Part of a small language model's weights.
Size: 14 layers, width 256, MLP 1536 tanh GELU, 16.9M parameters.
Architecture: LayerNorm before each block, learned positions, biases, untied embeddings.
Training: 333M tokens, 10175 steps.
Each number is 128 + 24 x the weight over its row's rms, rounded and kept within 0 to 255. Layers, rows and columns count from 0. Numbers have three digits each. The size before them is the row's rms in percent of the matrix's.

# layer 3 MLP down (transposed), 1536x256, rms 0.0254, rows 331-437, columns 192-255
091:141121113115116143136152125105163153141113111147184116140171130187126178111150130117140166145133100152137172138127143150158155150156127097157111177096143147108118130146101183140088102121132150
130:155168125071110135188133080127139132122164123155143143082145120097136137140136117163130122150137160126166162172136130162102127156154098145126143169151087131070118131141156110121120108115132125
086:137137131094144140149093110103098094145106122078163121100123102144133109148117130180098158150142132148110178164138093121118106179141142142129178106181173132152109144088146149132116124119132144
136:113142129130150137185085147173138085108122160095171142119135129110134107094120125113194156131132136116109097134122143152119105112115103152097130144125126127134153131147125117138136165116128175
123:121108102162146110129127090162116114118146156152097107145115100144150148145141130134148179063125109168138131155111131110140177094110121102131166151186163130124159136121112112136158153134116108
094:112068116148140098138131162144132080123136141116119129151128174124125152107126138158114133123080137127070125096142109131076187116150124142129128158142202115103104142149134158128096129098120137
118:142141104128129139127129092092150120142154143101114138152115164093149127111092133133172141147153157142160137128099136138150125156093115097135099156098131133109144135164145129113123104132142130
109:121085139112161131113126125127129088098117132127177119129098131134107131151101119098134123124137117142171162131102120132123157140133145078127076115126176147087178135149133165141111159131125122
086:108150169108158115158129114103105161110129137073133152131089176145186162106132152116124150141159109167112103097084137172090100144158135138115092109128129108162093115138116139129110110137142111
089:100106116102196071144105131137125134158119121152187144098065116180139136087135134151151138118140152125125127113135166113109123117115114118158075099138136156146135118136149163131147118120120104
106:123138116145122148099181124126143104095130121103179099153106166163107127120155118162169119110124129133139139121150064084127189146115129138092085092113118136112113120145115158101120131096104166
091:135149115129137126143141113107145114149162107110083130115150151140134136128178129173092134165149094106123104118132127119138147132119147088086139091139112168118102155087151120141152174134125124
098:124133140092122150112096143138158115115146126108158111133093140138083094153170137100117131158102110117123138146067161169144116133128169114114089111125096096098123158206134160162139160088131122
080:149127115118124132085125109141122143145171133130119123117159115142121137130109105133135169133113145150135144141153113162130127098092107117123117100102164130099130052088154104103122149121100098
108:098167102133140121171124155134181080127111127150143110119123122138078121165133133124134124110117174114138149137174119130167111164112116106165145114153187136141170121102112136115101163082121137
081:104081138116182094105101106118120158156093138127130141107089166111111065141161097091141120149116120133130130128130130137093129095139119143120096154143138132145117128134128112137126138189130082
106:136087091133121116117086087088133120136094108141086181113122119107119117153117142121122168141124136099130132136095132127138094097195111128125113125124122175134109084174147096117118105122114096
093:109147152130182092118121137129133160107156145130082111099113149138142141139120106126153102162137094145102084109104138133141125114156119092140103118160143144130134109106113095121113098117112157
108:190154141093124141145105147129120137116159139167177136106114136121119115105171111164138104136178124099124145146115150139104063141114159174082138144112106131124133141091124160154135136068133106
119:148144112115104102124148100162133135091129133100102086183142170151143139167131127117142157137151160117137109113122163111149127149135101136136118169120154091153153133075140101051114126155118134
121:154098134105142130140106073122144115150138137143156111128155149138085151139124133159158144109137085147142112150072110150125114104119077119108144082129119133131137120103160098097140126113126163
084:113163110116169118128138132080147126065112120153100110125130119136100124132072097114139138138136133143111139139127107102118152127104135139151110123134088113156136106169101119098183126117132130
102:138145150102126136123161122160136143124161138151122125122155141114123165111129125125131132144113119148105097144128091166153083091145144121110170132095111129141114109081163124114132110149111141
135:173120113122105154164118138123117124110115122185172100084130138144129125133140129137125149134168138122138115133120157105115076143090116125130139077141138162140136117100136171134125118086139120
100:146136125141144116140132169109157107129112128137165151122133157131109110127122112080086095129091143116112116156150144131128134145143127141144136135131159174170088150096109154164113122167153145
095:142182136141134103172162135137084160134124085093112121130164145147140140090114122125083143129123101108098124143150161168105102071113155112143104096109097148146133125141110125141118107141112137
103:161144136163149148158120101103138093162106136128127129133118170108103118132123104146134145100144138133146089121102144138072185092137150135148139157110140143111094168110126141109123131153107122
097:125157131151158100097153162113150115104130091104121123090125141109136096149118135116115123153093119120142042131147133110134134133148154130140115125130152123164099108122148118111132137107139147
098:128111123102149133147129099100115090105128159153105112134136164078139130142109117095128120104192130158145126123102121118103142113138137082136104173158114109079137168159130112134119145152109123
097:132129170154144128117134098144145160130122126150145124139145094138153102130121135150119143151102143144144129144151107125125137114169170161123142122091157163065143174094156167111123150145126120
112:093192158137126134127111105125093122128121110126171193157117151118098174131156130148134117116136140153100183123151146130117149122078108073130105102144123113102095096156130173101151144131093143
086:131169187124129132093078134129185164146173118096156120114095081123136150157132155132163143101121136122137145121101161110144116123133154103147118100155172129156138094079109070135177151117119136
083:113141127129165114105148103164150151137130141113135154086145153124123122121161125123161172111114099129125114156169122139161109100120066120140112139114121144179043105113122107094114146143141137
102:157132139106174117103137127159115133089133138128126111110090154154134099143144117149169090155122125121125097150118147133126122120128151120108112133090127096145140099101137105140123160133144137
089:118106112136116147095106167144149155124143144127150134165100139149109169109135141111133138153121139135109156117165144123096154105087184132130148136091131133136166088143147163108113117109119131
089:120106152164125105146144115107140132103145103107137120109086086127134093143116132142112151100148088105156111158141145134160123145124144091140158138100113143178074160107130141106120134140131132
103:140137105130106147155115091120134100145140125126179141101118165144120148184133098136138149119102162125113071152091149110122117078118053141098169094136121134121129124131089198063164131078132140
100:158113120115152132069132111150130087143116135095108131152120105123125163107146091102119130132154130065178118128141132161134126151050131105111129152128096133127111145123128094152159166112126139
077:113105148117138132094115155131128156148140110060117125094123126106098128112163148072101157152121175134128126132072115122093111103108173149173137099131134130144137138138083147133103137145086106
095:067127149155135158122171087154159127106184110125100124096135101174147104126123155119132148064112131130133096139155148120130156145144100117160161091127149146099153101107125163087118081115138090
124:106104136077166161154103117097163154102155121134125135097100125118125161116127140159170159123155148106133126149107180101122125175118150094165130147152144129167120156123101136096116122107127095
104:119131148122118128098179134092181131098102153120110148109120156130144138117159127158116148134093143092106139112148110143080114168131134175112135085112152161138116121107154143126147140119079109
111:149089132087163175174160112128105148097120102153124105140139150145093107181137132153134152115138122145115135114101153107119121136148168116175142164081115155131176094135136106108134120159136100
089:156214117108149124178184180124118097144115115123125148136160076087114127124082189105113093085100117078109161124098135114113075114141127114128168121133085130165131144105112149145089132135148147
096:126120093117188112096130120120137127128091106129111124143107123152104103179140110079103125129120122053125144119123181122133107149104140139107143138149124114150135120149113167100114136110157164
093:102080094154159144121135118136096102173174143156080152141130127175131194133162128122144141133162129111113079127129121116115113128128095152102118117136165072147094159123147147150129166104148095
091:135124113097121122105156140094113155099132146145169124114117119111130114139154184100122142129138109073117127141173133110157107101119139134145174086122145130159115078144099151107171105123141137
088:120127149115140081165138149137173115109146118160126109154138133081161075120111142161136138154109141156117073118138103125097155102116118129120141121139155139145109146103134115193107158107148155
097:119117127115168120146146127119140130133113116189100098145140108105136124089151144147108184110157103126130098119172093104097128115206113100140163147092153160110142085121132123139142139107112118
088:150153089110103093152132165124127128110154153136111171102138149097108098114114090112136120148154119141154129138100106146105109124141129181136177116140111104141104168130088168106148162166093140
135:134110099143077124144122123146161091138151149135183142116138142127142131096106137156149121152140143090117153126126144135152138160103161112120106158135113113108149147127128118157086122136105159
107:123108131159104126106110148157170149108126157145091146121094126106160163126149130118143113101134118164191096127094089112100146092142130169138126121096070124131119126146077116142178171108153134
077:142122099122154117113176099142149153144097117164126123124160072147124158111150135124137084124118123120107118066161122140131150122120127135131164121141160082164151128097135146116179117122130092
132:098098116171155165177123112106113116126144124099131188114113151129083127109157125154120081110130145161123136144111128094137148111107149159129075155138134151089063145130146109121109165108158115
083:130107130104160126082130115066127138086149107116111156087091100110159166143104117134125130167138132165154159144127142117149133133127090119106118125137144097150131106096172132111107131165117109
100:075109132115140118132112157104134108120122123124097126120138155136154154121132112086141136158127130113148147124122113132138119103131101111112142146136116121136093115077130114138171107120147146
082:167148164116153121134116119115129135102130131122097147091120132160096116128121166094140174144079146136145155107127121142168096161126135117161122134111080148089175113144080142135122133163133130
112:138137149114117126176110113166140090162123147104132097152113141186145091131121141157169133122133125118162109116134142165093130131113172146117109122083128114080165126126107153152132097149112149
106:167139136110116162111140131082181121158142117137121116134103111113143134087126124136167122161140145122127131126090134152095134111167073153095136136125118097106130146098147118150133107105133129
119:119140120150119080117155140152141121135116161086177128130112142164118143109141089121176090113129132179147131116127107079131107094095131134175068136149099092142153137123115105156085109116113155
090:122115125154112149134066130133112156120132133132132144097134112162078184100118090163155146103112138099153066124145109124115159127139114149103139085118133120109120156131130104121126082154114108
100:137143091127098127119166162122153090127119137126136143149162098114143095118096186134138158115126096146160146073151101174131112118111134071126181114136105141145110140156097142104107115131144133
121:159120155146144124108124065160128106141159137126162128135113137110141168165138140127113111092150130118134153127123102141146112122093130095097180138158123104125185127144132100153132167107112094
084:113143156141121143129139167106113126140176161097152112125134132131118146138114099123154139122098138124132147110127127127124084121126083120164101119085091071093124083182078137110104093142143106
119:140083150141114101103120161127138129192152162131172159105160119130136109147105133130134146139056105157075152112126145126103147103112131098117104101153161083151131123134073135099135165125101112
098:127138151063158057163125119114125109109144130115140150107112121115107097191087141117131073148111116146105173107162134130127133111106114095176110119115164110132144096151116117125112120109130102
095:104129111102104133121132113082111126144151127113142120159143093106144124112103112134134090142145112120088135124119118140146098076110099077145119140077123118106153132152137149115128125111128151
092:097104116172152088129142118167145103094128122113150112139118129133114173136114130125101076145156129135129134159083110135131099135091167107121151140167090132147108155136099116096103123135144103
097:129141105103162104129148136099113143154128144126129131114138138138116126094132174111094162122065156110138148116093122141140138105136145149134108120147126131128131095105134145128116119172114139
111:147145157050102121134153137138146168126096104102113152085100070118122106114075111191109162123126115123084153130098158124139120108107172106180147134075109118104139122099090180129125128168112144
098:144137158142147098161139150140147152103128138107125139109137106136115108112159133159095093134103125157103127137134120116084137110118140120124132085133151102167176116146124145094129128169110115
108:136143109148147163105135167086119152117122148151154097164088159143169161085135114135152104114123130088141155142146116115117118125149120116130093137114156102135126126158134164073135146105118130
130:100131089126087107134092119181122097120130145106145157125116135109141167112097127140148122144124118140159183090124135149169126132141116132137050147126071109106156133135147123151140130086119107
089:134130123122121120120125131111147201102152165154188146141162086162132141154123107148099133096169135094105136123141103128137136129148144080143124105121109138128187167114128181116102147123116130
082:126143109156130108145159160111150096137107111140133108154142144129182112083131136127110127148151158163153126126129128149124174174095102087103125134120156118128131123152117093136119114100112086
088:134121141165155148102117121127122163120157125105156140087100137108161153099133135156178141100119166101155139139109138097155113130169165115147145130141144175145133169117123119106085149140085145
104:135163141147125123122149110122084131146135180135132187111156140144101081103173112158139112134142149122128111165139126111124134144096121117125093084115113101144183140104102158120160148091119126
121:146166182094140162115154136134141131139126103108146121150146162057133109144118134153114125114156130094124118177142153157132102099123104106120100108138100165162139118122146145093156144161111134
093:147107130126125153164137124151116101150130125132151101101123135110138140140090114145086109118123108097119159161089124148112135101121151115137167116119112148128134167125136131165166133146112081
089:131133107123129131126143169120139095127118127133144137128103125160074121099113089152117148132116106125122120136104120121170085154133122086106094122097152147170117112113181132136156122121160111
105:117147147129150115025118126085152129139152159147167109115167166116150130105101132118129146066123140093105114089112142089152103130128142132135122127147126091129149128130116136107137116192131149
099:124135114149140103138123075119115114122132121088119102113106124134133127105107145144130089123100171196112139107110177113144073153108144136141074135175109075119151161152141124135129133163147105
086:141120137152089087118126121126115125082146115123081134174153169133151103156102161155116136090148123108120134122137121114143140130054139143141151138106104116120103130135100110109159169102123149
118:132141146110117085136153115130101144103178138110147110129107128140110134137108150132088157096117133117144139125134131147151076097141129093177138124124112135072139109199175132100104129147126114
091:071147122137121135086135105104126110163155112128095161136135146129139116139116115168094155137133131149162160113157124139124130145080169197109115130196122080086101132126146143139074121119121108
086:141163153098177124119127161152087134133129153144141126127159136108089122135125148151148130120130112138090132108171105100137190101116130101127123128135158119111133107098130176105118107084118129
085:161175152135157092085159095111108156151143132076142175115108115104141125103124114128078153128137116175157168102133091112129127137128170155130117134188098137122090125152112150054130132120110142
097:136110132142128128156170112109149151144094106177145137088096098160145151128108170125122118116113126124159104141155138146112093163130115159094124147126122170096127164122141093129127092103152104
117:136151148138136146095125132110100136124131126099120146142113107115099111136128111133117159149121132149126148123141121152119119102091159138156143123093084106102114114086055162170153097178097124
081:100096161185176138160093165096117144122161121086108156115099115115143096138126120084114088112126083143134108136095161119125143123082144169147104147146078134110072138121090106107114134116113097
097:102148114159136093163092103089113104108114111129126110160114169110117180129169164113170144151127132143087162125129075115160139171138176114107124134112113131111075083148108185155124072147118108
082:157126134076123145111168107121118113113119118107094158139152163093121130078106115099143155109144094114147158140137114095117118099132128137110116180083102141147104145150123117111145138116097166
077:136095131154115120106143144154151083156115104145161126163163144140125144098141159120126121126112090151100083148113120154120134137102099072125135090123131121168169104135138144134157115118144141
093:144140126108165071082126188114152126108091124129082158148154108122126154095139126091148138149140139114130118131118125099119154100136129119124159146119104118077111106103111165151157115122154113
091:122150137143111161152149101147108139150123119170128128152125107104147157098204137155108122093159160154125099102125087096162138125130106151113094143126149105156130108112139135130138078128119124
109:153145127098155178132111127096124121150151079119146127095117107115120157127090163110151121107093145138120073165140146080079126142130132151122154109162134134090114080107116131072145127138107145
107:163126151138168152150077111098124123135129093115126124123113060097126135141136140126120132138108129101152156165129159097154138102138144139111145117141117181129139102161103072119098136118145116
076:069116122146179151138111114144152144133120119100166145134119133112142140172140108159154160135150112132127119143090200131142111088140104109078137148108072138129131167150153117093157109160122112
092:115150146136145129095146143174110200131121095098131100104162124117122118155126103117105120147115149110105190129161156139123126090153081132180151136163120158094148147141124163103132140129133167
115:124112133108155158127137182113114129118084128113108133144140118127085115130109108094125141127095110126135106091112141107124155121122140131130144172085140096147143163113113135132067140132140146
098:126132125153148154108069148118162140118107122179156112151122099102154116134088126116133132116131141095101104132127130107138117154133165131115124076115133183183114098109117099146114112117131082
122:128121137081135158152085124071123169124128105134113167134141142103145162107131099148127144106128160145127109136094125145102203151101120127130097116129137114144119091108120109091063131130140173
094:082138111136102100099140110132162123125144101149129166105124180126098129121124197095121090111101138134092118111134132122136146088118152081115135131142164159132108101152115115082203192144133139
087:119150150120151088068115097162142112110129114113152172131118149137165169122110086111159130095088133117151142131103174164106114147135147117129144147121142124140121139126148065136127130144093111
084:158127115136143135107147106113130114111150101120093180109162129081102096102118124103129113102140142110138129112151104079111135093084171134150126092110100145101179087133132144102158159150121109
091:110146148107146090100140102118167083160137085072137181101149155095132129116103189110124152131116113162115107142121119106110151129149120131106091109113104125137118159130130122125163086144102103
074:128087135106121139096075123117130135085137159098083106110112094087137166164063125116137117154122130110134128101117091108172147132116143110132128168097116105098120161151155088107172123146133132
# layer 3 MLP up, 1536x256, rms 0.0533, rows 332-438, columns 192-255
104:172124187118133145119139146121069188120143124151102161147143149107177121083126116120124109147107103127142090139121147104117152103120118116135124133092154087133102116127116107159131129115131117
106:137128139137104186135123140154152120091097107146155085103141131105149151153115122108161140102161108146114163172123138142139129138105143156126131127149164125098090128086098072129152132144150143
119:129166137122133104153101159171188125114111127154152131133120090160130097133109104122200087151084110120140125110077143088130107128094088160094106166068163099161177153145120140164159151127122167
102:164132144122121094131155095129101127135122123136189148158096140115124166079134115101146092131104140186101135154086125143167156150083124153094126130140143093151110118197078115142122149122129113
109:182098117152108099122059138169089129124096146123135133167116106140073127167137128131153116122124119116128131134152136081093129147095098112115114144127195099129191154143122120168095140084137146
098:148093157119065123124117128167145089115128124136166160153146109137103146140128089108116108139103116094134125125114178109115123122115159110144105137127144101138138115142149118150106216096109138
109:137133160144156145146129093098129118114132132150122120103159151122115151206097127142111140114125122132131150126184106081151121148115137120125143171130096144143174150101118138127142128150132146
088:152086120106146153169133143122124122081110128161141119131145132131103117094135099101101119109150134158176164089079143191113087170150122131115109072137108102152119150124122128127113145113122132
106:100131123131112086146143132165081096139113161144161125166103095130143119121143099142168098086112151120127130109141151116134145127160078137153123096122112113138198158112112104134142146084105135
108:148136087124119114134116149139178164153180119183112123112110072134132066106167106106128148158141075094185156125096084120130146124108146127139166130090116112123086120146149115139133130140164125
096:119156130121082098169110167108109115114156204129134168163120170120105162139150088156151089148142091086140132120155101128138166127144112139115108159107138110145124130125142108124153112144125110
094:133114172133084138130098106113143113126098098151118129151114149122145119101117099146105133073146143134113120138154088146123138116115107113127125101137111143151059114093116141104139108085142156
081:142162128129148130148088138143105120080140136119139150145124144102133123128167130137119162119107124101163149130140166126111120107155119110082093116153104158156160171129091107152121167112127127
108:136109129147123148135098149148074121131126169142147105111164132134156134160160152127175142118073101123155132184108079126142120165150097156128117089154090125135168165135125124158123114098128142
089:140092152176098114159141105133111125123122171128155144097142131105123103166187117134126114126139183121119129145163134111122096137151079122093129118169152137183103156142125181102132163143141119
117:167103122157109128129125126122119100120106170159125151082149105151110131173122106118152104131075175160118118124118116102108118142127117102116091157128125134177129130143186114148140114131115142
093:147128143107088128117119125147119110104137193137147126127093123118129121158131097128158096106108136116149135112150129125170101130138097121111143096151121152142112130116172122163119143116107142
117:153126110151135124137138118125112103137123153112137144104109105126144146133152107107139108125140151093148145169070157121126106143139113129080116167123106161173125153116144137138166135093129117
109:141129170111131116179128154132158138157149130120137149082114110179112098110153126155125109138105116099139117085097149140112107142061119126143156169100104089117143127138120119166129158122141092
110:160133095112163119172150136133090131106120128120111168114097107120095093089112116109153153160126141110146099122099145137178136123168129139139152119137163126127138146127142146139125112165157116
087:119088172096113121135170111196079114097158136110156118105132081098137112140171135128138140125165121171110127092130120164165103182146087125133173125136157107167134118097141119145095097103143091
101:110130142139128153147104066161098160148142102125101128136176128113113150109147102123101166090140173112097120106106170153140102137127111136107110107163138111161112119128140119087194168075118125
111:102115137200120117094092116175142136082128141083113130147114101134122134079110115143155108115105126168129126114149110153156144115138115154141123129095110068140130092128104097121158118169120124
098:152136151113119160103080118123187142101124122120154109113114121137138178116142151138152154121103118102151089119121077163105100136130143143115121164155088143118183179099138140109153103140151141
098:162180130129137163112121115136159096148133118159160132155148160115111165123164148086149154082120141093116142093134154146092095165131088132070119127143129128119129145146109162110136158059134179
097:131104131144107149112143068136129125140111168134123142136138121089128125171139152129134139082141140105113103135141104127135112147092108127139154132132145131110155149159116135124105131081122162
088:126094120141125111123129099119115143130124104128079149130124087074161161133139106109112138126127136097140129122130114165128164127128101097103148135111105143160094117138127117120107133138127105
106:134137134118131073126096137118100136120181139140168128112134140086162134126123108108113100159088120103162098136121134132109111096138102140179158181097145108136113139120128098142163109127139138
100:125143084157128122132101098124115114122172110113168122144119126097140139136152128123120105125124129133165163120127122127158121132128121100109108139138101132146172141166101148184129147108133082
119:142105134146130094130098113136166111105114118105134175123131162123109157122166149139173118099132114141103158184136128127107107137157115105087136155160078149118167158130150119147152128116144109
088:137126048119097112171144112163151128125114157109084129160144165101152124127176112185121109152149140140112139092178137108158141122123145150101118120065125115112116142152155106114105102129146113
091:129108099116100109143137128114090134129092135094168099152091099168108128082093171130121096150122146125103100171109110126116140160131130083117164090103128117113166099157130120145113106127118089
097:068077101160094128164148113154092119176097147136122143125133106092056133064126150142131126132092133144101161105104137149099134139094076098139125115144101075125126127172132122149115179150129117
105:118107078124098123111144114133129116126056145125125100121146135136127096098135125093195174155100124115106136091137116115153120143084149141091120138131138129132162123133175103174132109106135173
096:153136076086101145053143144101165108134169143129168132166134142096166125119182114146127119116132109117118142115128080167143095124125137122115134169136154138144131109156124106153101107122113188
096:125152142118127144120147155146088135157124098114122131137125124142132140120098155140166132129088097077139162125103123120154179137113162150139114152141114109142134134148184061144114111157126140
113:147134162125143155133134148171099129137138132125128111142125092110127132115132084142123159120151182150168118111172104135128086117060086147081085144108126095104135133155120100179142176140108158
087:151095172100137121116092098158143107106127180161130088138124160122106182134161100093168109149116138116151140156125085085126136121157124085131133115143140146197100164150165156094087129133120166
106:132087130197101134109118096103108101107119108157137111159131140188135164155101140079155126161111109159114103101123145118111121145095153111128109107118145105121137116131110089125130167114132141
109:123130147166122111114110140188123148136166133089148121145155119148147128193094107115159121152121127174126134104143147100138149148134080114167094074098149117105142126168150085137084153130119140
117:127124136136134120134131160136176144143118109137153167143125126165135127124134089102129098128103138156123104124149139114100100148121133162121162141132107146142126124154144124142101146131120111
097:150122137078103105156114147179136119115139107148135134128150118128113118083148137129153142170099099147116121106101149134102173153118141134137117143147114125102143167108110147142117140114127144
085:161116132131129132090114129170157109124138120100147140149128185141110171126172115128163170120146106104136172128133113084157114159155097106126055181161138136144159158141120103140091119132131121
110:118128114139131103131118159188078095101131163128199177133132137165083130135155132099094084140119132097137141131149135139120137154138118125108142141123144134089157127141156141141137156111118140
117:176110131129115147114144129132126149126207155158116145121132144122157126116170129119109145110128105079120134137105154117130145117113106065136108123132169108152129180116146160185106118102132094
094:167150129105148146121074170118158128153137155148140141097135174121123179121142145118141114115126120138138088135118116161121117103158102089134180123155143106165141181128156143136115134113144101
094:152082136098118136124142139085133098122137111129128162084142142118110087147166120123104135126119103115111130102137131185127101155142121083122094177161117133101079130138149147152137174134116137
094:095123113098131101161131110158140111118133127156101141111124131104165153153187124072117175119156103075157140109146139133132122167137110127044125159126104105142119125080122116153120136138127152
099:145131171135142161097129151154139095097142140138132089135129156105106126137119122107141083186107173140080131091132110158123127152136095143116186158145121164141172131129143090160067110115119128
120:141088080161136137155090117102168115091124152116120128104107094116130099144114078096129113138145159085121106142072115121147134157145118131110127176101124112136117141157128097156090126141129120
120:138118158146077113183139157162154131067128115123089153137132165131130192130139094118163127133117137119155135105099123095110160132133127110101102126103122144126119109124116099162095153129159080
081:128139080143135154173109144170166103087142120141122088116075141109104153132146108128161125119140133168192104092106141128117085130159120123073147173145096142139115122116170044146089088153120117
123:134075145131098108121160117140097099132110171158111160137137154120131120180136088125143125095147163123136107137157105124125166155130119108137117143146158137133161113112124096153096156112129099
091:158148110112111157110142152141107111167134169129107112119119162164089111167106126103116136095128121136100096127156154132113165114181157141147136119138121163139125113170130143127139093105153141
088:114170121109104089127127108134066090106137128116137143154113128124091119108100133121132109162058171147131134154137117146163110103154105113104179094100101147112106152125152139123156150153121138
086:114147127165111153103102155131132118153077138202124128094122089157142120137163141150157127088104140120129114134123132118122133118117121107154137113136147129119140138137114149131106129076116150
118:109115148163127111156128125146104131125121148138099157161140088122126131137121131097157129165114120144169126083156143175120130108137175094105136154158141073078108137150117112149134133115104166
108:157082152123142104119136154112110103087099143143116115147148161131146151148085126093148136122156103103067150129146118079121130139141139083156129152154190096120117135144122122116110139112114160
117:154094151135081091158156155180135074100113146140169121109092098151086121130108089105155151153131128115144155124112114100134137181134157134110120129149122141106191147119142104155142131109140103
096:121145131158120131145131110136128105126115142147093166159096126069096144117125113146152113141112149156112134142074129135123130150131157122159149133148077103108127145151115138107132108143119116
101:137140143177104134145098119125146154090145121123129118135135157131159158143133118108126076075164153117123122125095078125131125099136089117091129154137115135144127183147180107156142106126125096
099:090130146143144106112153137142109117130128111175116118147179133112099099141137113086161116142085136123111105136086111154119139112131102146130135133147118134123077124166125130102129129120133195
088:126121146127118108114136090166104107120097132197114136117139124089124117111131103130102101092125086124116166127107128094125110133142162116090148096126137132155161126165166153089094127127140093
105:191132147098142090099101145135097105163159129128099151151096107105122134115138152122114131164114116111125102155156123129140125166170095126125112125090105139128099151099161081175130143147135111
114:117145091158127160112078146134137116121123141129088123126146091141155150070127133130175167150141154173111115145144125098125127119118129168100138139160118139123124112134146111144110145126130123
100:154141143131149065140113141132101104118159115109165103128088122149131111110158133115117145098131133113173177121139174110156123107127128120127134106186080116139154146142130107136146156135116112
113:115088157149094142119098183167153085108094143185150134140128127127099143132140099078137162070078105154118137100110107129111135139126153079118154136147135127157134122128108111124112174129104158
108:125084119145131137113144131132177086142104127129111093140085116141153142175084100105087142121118152142146066078112086121093089152108151110141106128183149113101113134121136149133116135111133151
099:142118120131129111123087150137123125114164145106141122127141135101188141097169108130126140111122106141132151114137145116122110131191112136111079114144099111158131148121122099119165126152121114
093:134105111102114116161110136157159116130113121095114127087124119122140133143149125078159158157150122110109091125101150143180107160145094135149132184157129118118136137146139111156120105120156108
096:142132127135125078139142106140204130140089105128100134126140141123074119158121149126083072132077095131126133125130116134137064151114129143109124119146142160103133153111160165110113158112119152
122:142114112091146120117063130171154104114136188159157133110077135149110147170112101147146117124092133125129122113102106108109159148106160116105072162128148097148178163122121139123122151111129125
085:127133120106113150136145151154150132109097132125132154134116192106141127119119126114127147111138139143130142141139150137081155115131096138123123146148129100106101169181115117149107135111126150
093:145086124138157138133135123138118128124127132109145096179150177144101157142167161134125110118113100135143131159138125142136144152138094110148077092117153100094158110164105143158073156120108142
099:159116160102132123143160158105136102141131138122112118082106127160108151138130083120119141079074139101135108162080134108121145181167151126130131130175161119192136129110171122150128118130128116
106:164130147109113114146137141088146123155212124152110091085140124143132156124107121097115125138125117183125142097139115136158109113122150157126082094117159125149085123157133133159078162110134133
117:137144123204158114146118139096170123133135105169111115173133099101145139123129099122130116152146129129114105078156111130098152102139132129127128104123135074110113111127120160122112131139102139
096:165147112182116153097118164104126114125118138135124157154152141097142158119113125069181162143142090134122138156121100154113147118132091146110147089114165155135055103088095150113105127113123147
107:126136122113102101131128117142158082093140167157146109137137133117201076176091130111109146078156113131123128110160132135128127151165129087155114141096154139172177141125141148146118161098153127
104:142110130137119108209090134131169136103072125181120140098075126092132113119106112100124115153162108088161133105126162118162099123126158126102147129117115159135106149144112117094106129082119135
114:131126135141102118161110105146126118138106154146163095180131117136125142103129083107105121131109146113114134085143108091155136100136132082156080163133159099159147160123140131135152141104147120
087:117122135119157135153130142120084086151095129159186098102156121160142116122170127140168108114146106157101119133135150132151129178117113115137151129095137140150138160132206122130104143076111099
085:099083131132130127161109130136122097169122113125138160125149148100159124113191152102132142127142160090104083141152172121090145141158083174106110161139127141177148153136120121115136137089107156
084:127122125133149161137115153099129089139126166135168150173163114151145137156158120165106138127115087146124127142103144127103090151182100106110094140133118151217122108110131124125103152115115135
081:132107134164126179142145118112157138119157086168110099107083120154134142111120131128120132130123142099160164157151178129136059099112128118110111138123117105144122148161134091126105111175135118
082:140131158107125138105067099142127117078107148150158146108143196111102157146125133128147114147130151146124063116133142124152097133106087121137109136099128122121171094127138110162101113104144122
109:114089128125127099125111147148131121097111140124111120143161149164111109096139120135104126119140109134117134118131130118081164109170178095122098140077180095138127116140146158183098093100147130
106:107118118142110102116118094116112098112118113157148110100132102109078140157165126149124118103117127109122153156117151100165154160168107100120150087147170121123113159127106157112108140152089118
086:151143145135151112153137152117147113139156137137160107132116142117137147102137072065103119079094105133092128128091163117114134116093098112140151112137170119227129144136181175137097135096115122
100:139124084137093133118124164151111127162132160141134105108115122164065124110124155165149105144136141088134128139138150128112150160162104105127126105076145089125156125059132120152148119161134118
086:127104132114147139149113119150133092094150130111121095149102163142141122140134146143115105143069151075110099120114120135154140142107154114090149119135187126089171144119123152101069102165150100
105:162145152086116111148108165145141090116107130162129096089135152091094124105139104104142131125141113132107109159152132114113098153157107103108167145143158097139098133105144091142134168113159137
088:113150117128129163173100127122129124120162127158155143068102133143144138153091103128134148135127135108113156118120090150154128125135096123131112136124142135141099138139123123158148152114143102
100:131101151138162117135122117166147154156155149144128104105115118101135121158148117138099083113133148152092139080094148131133156095122171135091111143114120161163124115128152124118114113112155114
112:101144094187121131115120142155141108111185122087112153167089099099122125099145093131131097135112139148147137148155124134102114133124128148113072120171125097071132141162133125105132159131122119
118:138100127140089120128147119113141119116077174179163123122206087107149104162122109097162119103121155101148090126133136122140145132148101113111132157104166142162143162119121149148103192122126131
082:153149150116130097148136170148149136077100160145141170110128137142111109129132097121124129107087169108103158135117163119105112121137109111062121127149136132176142156151101149112176137124091141
092:108077154138096128130143077138165115133123094109145102147116136132096124160117120146165134137132133111129140080113119100162133139091137075122128145082174160130182133128134112190105161116120102
116:144116143119134107097106144102126136159164130110153138122129138174134166130125132190149120136136139176119130188122114102105132142137116146116100129152113118145151141095071103143109137099097158
093:128120155123130150124203152107108141127107148126100176081156130118070125146149153175142149131165125157102155127113084131164133119129113149116136121154118084119140132138123129105068126140123146
116:162125148125118147123154159097175081096143117173148102131114113116145154119140110129134102102162152131085132173112167105118129115104111088094113089147097132124112165124121139145148143089133132
106:102126137115099101130129113131117126142094127161115122104119093112129177123173126139153102149104066073100154118154105112152118157077089136152111149129153145100136100152146088159132132170133131
061:135094110150200152150148122125132134160114120180127109101146119160124126102135127131107118128157140151131146139158137138149123124116107102116076110133125121109147097115140149081123139128199142
103:166120119139106162129093146125144134148131116133128164100179119106139185121146108131135109119131177102137126133108131114119103131135122127097142143164099113152126127150140155119155151135131134
102:144139123101098124118149115143201139196118150140128166137071119086091145126126128077110143156112130107133120126142144130130131125107111098133122137138143135130105101175082105125145124169127101
089:145152094109107135108110152166123120204167122141116142150101151139092109111137110153114126169107127101144087167132106140165143137111101144138131099157104149136105089145135103156170113155133148
095:161107096125120118117117126145081152089106159106125193126128089170085113123149159155142100151097145132098144125102132114155111141091091111106138065107145130108154131133113145147131183104131063